From a checkpoint of a small transformer trained on Wikipedia: 9 layers, rotary positions.
Each number is 128 + 24 x the weight over its row's rms, rounded and kept within 0 to 255. Layers, rows and columns count from 0. Numbers have three digits each. The size before them is the row's rms in percent of the matrix's.

# q: layer 6 attention query, 128x160, rms 0.153, rows 0-37, columns 0-79
# k: layer 6 attention key, 128x160, rms 0.15, rows 0-37, columns 0-79
q0 206:184146098113158100131152104126155079130176143090149139160124107139167099132115152100117097135108105105169115154142130163122157113070172095155094091093107141118138108154104086100098134115120107177147130130105126168110113129111114131107134137
k0 091:116102089207144146116128077121101124113122113133130173086177138139120105091135132109151136150113102152161129084153156114140141137181124141143107158117152158102115105117137147125105153136122120150130157123117139122161187143129128142122157138
q1 129:177144122106151120154127126096152102175149138114149152173112120168158112134090159118129113147120105094145106137169101142105168133070137093141085094109111146110158115160093087134119129134135141176148137115099108159134130112093099162137121109
k1 186:146156124108171080128151127160133136132156128127158137177122131129171103146135166087111105108116116126156113148098130179130159132073115102133092082089137154098157133131089148109084118099138097163145113152129151134094135137106113136082117125
q2 164:138121087134128108110147106140129103131167132178141151165131138144160110127113153094105075138125082095172131143129149149134167136112151103138132108093122138088157129123105086119115161100125110179144114140088147161091142153132097117101128154
k2 124:144149132111131152140117099128121119140108093107162145163092149121161133114144170123117104102149163143102095112144104150116168147124151106105123100136138137128149126178085123152140154141150149160154124138139133148098127086093102163075139087
q3 116:144124138180172087111149125146130115128132130123108125152117105120125108091128122119144129170076070088157165136108164133130133083112118130160158143136056140124119107109123118085130137096111098150122134104097131122121162152137138160117154188
k3 112:116142087154142092137111078157107135102104099155141159101139151107154143119151160087134123115097137104162101121143174163130180144129170102137154130107140141104119164140117128100098129104109133192148109117139165128094161128146107114080155139
q4 145:165166083136168108142148091179148104096141099131131145157115131152166099141120143104133092135111145116156106156122141156128154133088152092136114086115119125104165118114103135101101156089126102178134114122077125176092133140108120117122126161
k4 126:153130119086152136147094122143100164131159108139156157163135144178143126147107154130102111142147098127138114089136150146152137165118119092137103098123121132096155121156082093158097135140100136167146101121125103106133112115086104143089146115
q5 082:161114146130141083146160142130136148116113112168116125146144165106161163073137127126118137111120148110101146148120107085098164128133180125144138130136145101136130127130125145075161109114115121142128144175055184164170137140136138140148137151
k5 104:109167102090133097115120098178128113111128095142135160128155135168150111149160144114140123132123124120159132138151121173154150131112104118133138069148135139104163160137115166118102143089124129174135102075084145118097130111114101113092108132
q6 135:148176111103120121133120106136121101115164126106146195161100116148169102101115138114116069138129105144131116155147149155135148145071138074129115098110137096108143106127106152137119159121136103152146148149139111161109144133173116122104138156
k6 101:142132155123115129155150153131154161120157122149148094145109097118151162163131153104131098154121092122126085147111169108165140138147111106123142122157114149116149136114091199161128120142134135146133096121126104123059170167122125121132074070
q7 104:108124086139131082113150127145133083110144123092133134151106116155130110117128129109091139108120142111166109115112146151107128099097166123144092119069150115109131092139126070081080091061110102148125109133119163161122103143127102122116132175
k7 125:159161118151122135145105094141106121166106089137149172155105128160164049126113153129129096141124106128175129132125141156120156128082101090103148111116120131099142106134102122154142144130129134138151134130184113137114124128129103157094171117
q8 114:093152113096114116151106132154129121108176102141134146167128131145180127156133127121083130119188108133115081152121079154146137144118150113105071103116165144110157094116116115181113169112131143131124111147158136132057129148108102104129103114
k8 095:138128115070180105139148155141116126159149166111142128154128093157128137190091135131109117111143136118132114127128122139099158151083128126125083076132105149132169143101103146093104095154147147139134117134087105130118071103143149121111154111
q9 107:142144128108152100135118118133124133128154085152135148162099143124156112118132146118118076156109098089150137151102140104116157132130092130103120118079138118087122145111098122134132145118112117158124125102142145141102154163167123112113118166
k9 102:124159139142108115127099128147125122114127112159151155147116134107158162072132156090132094135143137110152088105164095157087155093111145108104114130104140083138133125184092126140109134094126140154153107110136144169079122145089085134097149121
q10 105:104102152139149163123130139156148138123097136123106059089112125102122143131166117130148177113102160137105154159160118098119083142196128171146126153118107129164127127111148193136136108158142136083119137137122138115134134097107151143150120102
k10 098:128108134125114171191155140113154128142145142149099140129134135136093124114106097152156160130105123152126141147051150107142097155108115145150106147169128109132084118120137112140174149167123113105112163142145128091135125131139125117153146127
q11 090:141151104132135104135098161122132155108142122139128158142137110161142148146107140137069122111144150097110119130130128130119134121137138073116123111116186134110193126133117156159122146102124155138145111137131110144078100120139110065093095109
k11 077:147181158089109128106108171157133080163118141135140126149134106151108130142173129109121150147087160114097084135171073130130120124130137154133100098127090121151133134098122172122148143138150121121148130096131171118104144143165120098144078136
q12 096:139108156159111154139114117110125131137118127116117101099098126110121158116146120130176119142097112115140140129120159091137114122158115172129161161184083095150117120147135163106143146166158122111118144102098140128134145129122161179135145139
k12 087:143097141165136122120135140101180143119135127158106143134156151113100133131147111125126159117088119138095151165131205086128080113173117144142137171147145144120096152121149119160146103134135131109128129137151131105113156105124137136156112132
q13 086:116146164130107138142112144126111123148093146081135076094120140108130140119117125126103165131094170124109156110142096117104089138127158187149103145168140091163121132144146135133108096159152121112121134143099122145208105091129153160140131070
k13 088:113111121149124129118145130108138183116138146147098110150093106145093147122161107122155128122126119107156146126100117082130103141059098140116149119165124128119133159133133142135126145129149103112097146138143112142148135154089170105162093165
q14 097:125161132122141092114118129137157143120152123114125153162104116119150142121139143129139091165126143143176080137128162133108150099113107079113103090088129120100165146090118147123118156102107124127137124106161126103084143143147100115107094123
k14 094:106160100168088116100111121124114148118153127167148139158145136141139104107112142102115118135122095116128134095157122156121139076148136137121134148099154123128156088171103112124120104117110100145152130099155160142117151185140120127155131150
q15 083:165130148087154088100141108162125131106116145092141132152136105117138138142133126116078111087139116137147131086099076174110125100067162107148100115120124142120119105147122069093089157095096130141126109142094117182149104113130114124118143131
k15 089:119129098130158108119102108159090118106110141128129153119123133188141114111112135137108120133159103133146112134129143113159149160110107105092159108173125161107118138062130102128090129118075092148126106112143122104119125141160119142131147090
q16 094:132171129120146113123152135162097156128129151151129190139125103130147087116157122125135070142127136183145077137123159168125151102116122070118130102082136128108132108120128152114120130103135106124137101147123155115086137158156102089139121138
k16 085:128156134089179113103123136152134091107146133136148123155136140106154153159078168131096115080075071105092119165125116167124167166137131110147120130102141146112159097138110108135117147133132146148161121122134090146098139108142135160078148116
q17 092:133121155154135139141130140133100174149100126120104115108088120088107139130126110145151147151096135130104131146105144103115113101164121145122173167168087102185115131129147177090155107149163147126119153129084175088157134111129143146130141133
k17 087:148112164137147133092152190103147104135129115169109122139148134089118129114133105138144156118062129148118126137130156114129084135153115147142125149112129120128116126103143112136179157143120139085116139100156115080115150103141151109112101141
q18 067:120156132111145089125130150150132111092111117117141140124123118145150156117111145104129067119155142124159131124150085173134141122109148100116112094156141106111152124080108125112092146093151114145160113152158102158098106112129088122151151090
k18 077:119157076126144098109119093127112120128154131120154087150144152179153099138106139128078132157168118123131142094135145175132125117103111155123095094110165141136181129157100148149126112152138075149132111086091143136149127148097117157116126135
q19 095:117147152101116112144137138146123158158143146165136175148136108090138100150113138119121059112117088150123124157103142146125137092138108094105116104100125129106151126101124117161124149110098150133119098143156146095084138156158142103107063124
k19 088:107126132122135090082105152117161162154158112129150112127122149092167149123101120112119091129135101116127125127095104176139162125107139122141143132070138138086133120137091054099132123092115115131167109116154141161129166143091091137131099159
q20 091:117135112120158075130147125182135166143143127132123143150091131152149105141095133131099096145114096125150144135145112126116134098099141073120118098043159147108142138120108131110103142101112117158127082127136128138063143156119095122128093126
k20 087:111144150064135114132115116146119099115160139101154144176147092092110140135117149108143128158119110126146082107132109195138161129128166136111129108161152096100177123151085108123075132136127161166145119100158152142083136142123103166094146086
q21 085:151111106160144160175194151145147127142098124102121098124124170088122147175158116120147172089094127115097121120075128059063137169156106161136142159129104140144100106160130094125110110152109126128109139134084111122154140127144154103150132116
k21 082:144084218133139163138130162133116151110097162181095145100154138109110102134143108142178110160140138111136121143142106128182092114118135136139131159108100098141087160145142147168122147122096132143117115117151124107156139130070166137160128093
q22 089:120141170102126095158162152134160170133087163166113159106123169087144129098113123139169101113103111170073096158131157126091110119125096068120141122120123126150112188103147141083100093135109095104110136150112119127119132132147135103152129118
k22 097:091135154102154173108162105118119134123160114107118147145136130105106073144131114142139124107095086097120107160077154162179113103143087109164139134151128158103115090129089116152173142117135128121102130123134138106154166139150150120163073141
q23 092:113075152157108146147147152107121096150132161141130081085186150118116143148133126135133180100140113087097187122118125101129108139181119184129134184179147162146124135137136095159125115159120131106111157117136119128157114111085169143140141113
k23 091:125129143133097158139089137114133161129127134115108146098116106101059164117137099147144118125127149143138109119104143094157099141139110118133144145151041125137096172106169152137135172105109136110114125141120135081130126111140131091128129135
q24 069:107100155128117151110077125124112134141162142101144137135121141155154143090150123127122136148136147138178146109154143101162103167151138144127142154151094116137122123123137182099116094150137155137134179124091128071162160135115158125139146119
k24 081:110132050160104117150160104108152119101049104148114150121158117102136105115173109139131132127122138117144114113144121154113139155138154128126140127166130116130087120126142088133129184131120119126131114176124132152165125131150137137088143121
q25 088:104155135115093102103127117163144085103124100088136157142097106147152119095152137118102071102145141145143108127132151117153139140106144064111105073075143089100128123122128177149105115101124106149139117117149140153084135146171103113118109153
k25 086:129161099178166103154156130147160078118109140149153149171153142158158070142112177087147123148134162142152156165155126184124145114118107121113121128120136131122130125111092106128101110132144110141173147094172113170118141141125117169147141088
q26 085:146096195150148153140126129132103162132135142142110103105120122134109141120133112124149185126099111153117142110134135098121103119152164190154148167152085127162118122143161132078135114128165160118108160177106143078140114116117159132129147124
k26 086:168100145111090131120149149118122147158143156107111137129105138086100103143155101127107143110112123174114134183080117105138107144149132127151160134179147124164113088121142153137160097174124136083101112088118130102123119138153123086135095118
q27 086:124163110090106126126133124118151128116124156145140133153157116165133106144093134130117110134159074141147084126123092136131150169080117091131125093103121127092151064132118083143157166133104156167133109160137104159091146130121132114110080100
k27 086:114138129113125111113145119185100159147147115141136160136093097106176129142120134102110110145155121104157121133117129135157161073084160101114112099103130140110149159138101140077114139090098126117135130149092143132114132135129091125143109111
q28 074:133149117155116134097106080134116115076165108096130127132108133148189163156140132129104149188155188098121115157150129141172134115124113139139075101113139133108159120126118124139118132106131106118133096113124127155115131150122107176092143173
k28 087:160154115168131104163155139144129122124129117128138141131155106147121123134131165088116129079107116106166159119171104113051114113136150115114113121094147133134181141130116147082148112143166140152150138092148157139097119131161128108151142136
q29 091:116132124134125126121090127182119134108126111112131156154127111133147093127126147123130081164108096094141155115134116156139119129106126105144123113099129143070128105120113141146097171118135130160132097117151133123103138128143119112100106172
k29 093:138138140093133083122113140104134152144131116118157117140093105107127158156125139103144121108158118141139096147137135128114180136123108081109124138089122106137168162126122090128083133111112150122151125109130093156086129152082090124090100098
q30 081:129121171169112163132162107068137120135104163125122107125117161136115131108181099140161138085123161140112107129130178093150116183170124185125120160178092107146132124153133159160125102144159106098104149126109143105124151139128160158127114124
k30 089:110118134166130145109101116124106133136159150148109163117128150137100122143131117144069116114084135153093190152101132073130111135125129090131166150127101180170104091103151092148192168131094172103133154132134110111123110094157155129133128129
q31 072:126149155126164106115132085132106156120156089085136137145120151164153116074162139122091086108123147130164142110118087143141112078121125090129088100092141127092128143108117123114137157091111141157145135136146109189070133134101115117101117151
k31 081:164142104124104075101111149166116088122177135131149109143147170162123141143147136100083141143125111158113134135165115137110149134137138119105105088122157175141142119110107132150109136130133122157151124106127154114127114164101094163087129136
q32 064:133121155115135169131141126140089164175151140107126106099119122153131143096097119125114102161178157156144145117140094118117122165132107127123152126147091108167117121144144182058140099134136144132113170150114147109138122130135093142151143154
k32 086:108134098149082159109176111102160093111096108168127153126124165094089144121100118119119110088087126148158105137156123139164135108129146126132111116159214176133125101096127124147150134134138143139130150138112152126105112162160112146115125116
q33 096:101170159105065114153174133149119081128143120099133166120114144140140091136100139121128094122145105152139107148146141138173122119100122065106078087117107143108150116080106130113111124101095092132141121114126092152092156157136090153121091137
k33 106:133153063135157090118116100108139133108148108074149160150138109168151141167104153117086134154091105098197146111118111202144161126103114133153132131074122126115142120149111094116115151107174144140145119150164141092115120133128163146102130133
q34 084:112136098099100084094131111121128137135131119113148168132095090140120142074099141120077105161129130153153135109142132150146142131060156107124088119107130088092138095109111119094151119106117129133138119165136127177147122139142122121121129141
k34 094:156144137106172117128201119135146077140105100112134114149112129110172071174114131133085121165181099100132127153152120180103164109103120107129106112112124146162143118143152110131101120127166143150147136110126117151121149114123080150105133117
q35 072:089135127104104135146150152139134114146118125152112098138118162112119167156130120142146160155156108130107108142105168143136118130131106144117156167118088119167117159107146121135162122121124146080110111165171151079120131136091114124158083129
k35 074:146089151089136142124124141083121146187096153104099158091104093105096113168113109136168170117125117102118136124137145172115093112138133134180134166119125102129106147144151162102097108139157139121132124122099125116148113106150145089126158147
q36 074:133163108086121118101109120080105123146185127146134143158133128116149140122138133118076119179142116075167116135123127136129141093116125127127103117091090141088171086121097158123134153123114183152133110162108149077119129148123080144121079155
k36 076:148125104095107123093134146128161112136141084111148149121158125145118132122111136105100143134088143141131126157131086154048150115116135142101140096129124118118121096164142106125089101095167130139143134132127156119103123110159115115094138111
q37 088:118140115136137139136115137165111142113127131092119158126100136121138121150141125122187082174125139123154116168154133177133137151150120135180109133119097102103126153115122158112152175154096119126141120116134108079130143128152124125102134161
k37 097:154101119153126132155108119116160126140173125138152085122120104109157148131160125127072177090124107158150113100101153098113135120163144101107138131079189111151133126135149119158133096130124153143136173123103132131086145134146136115158130132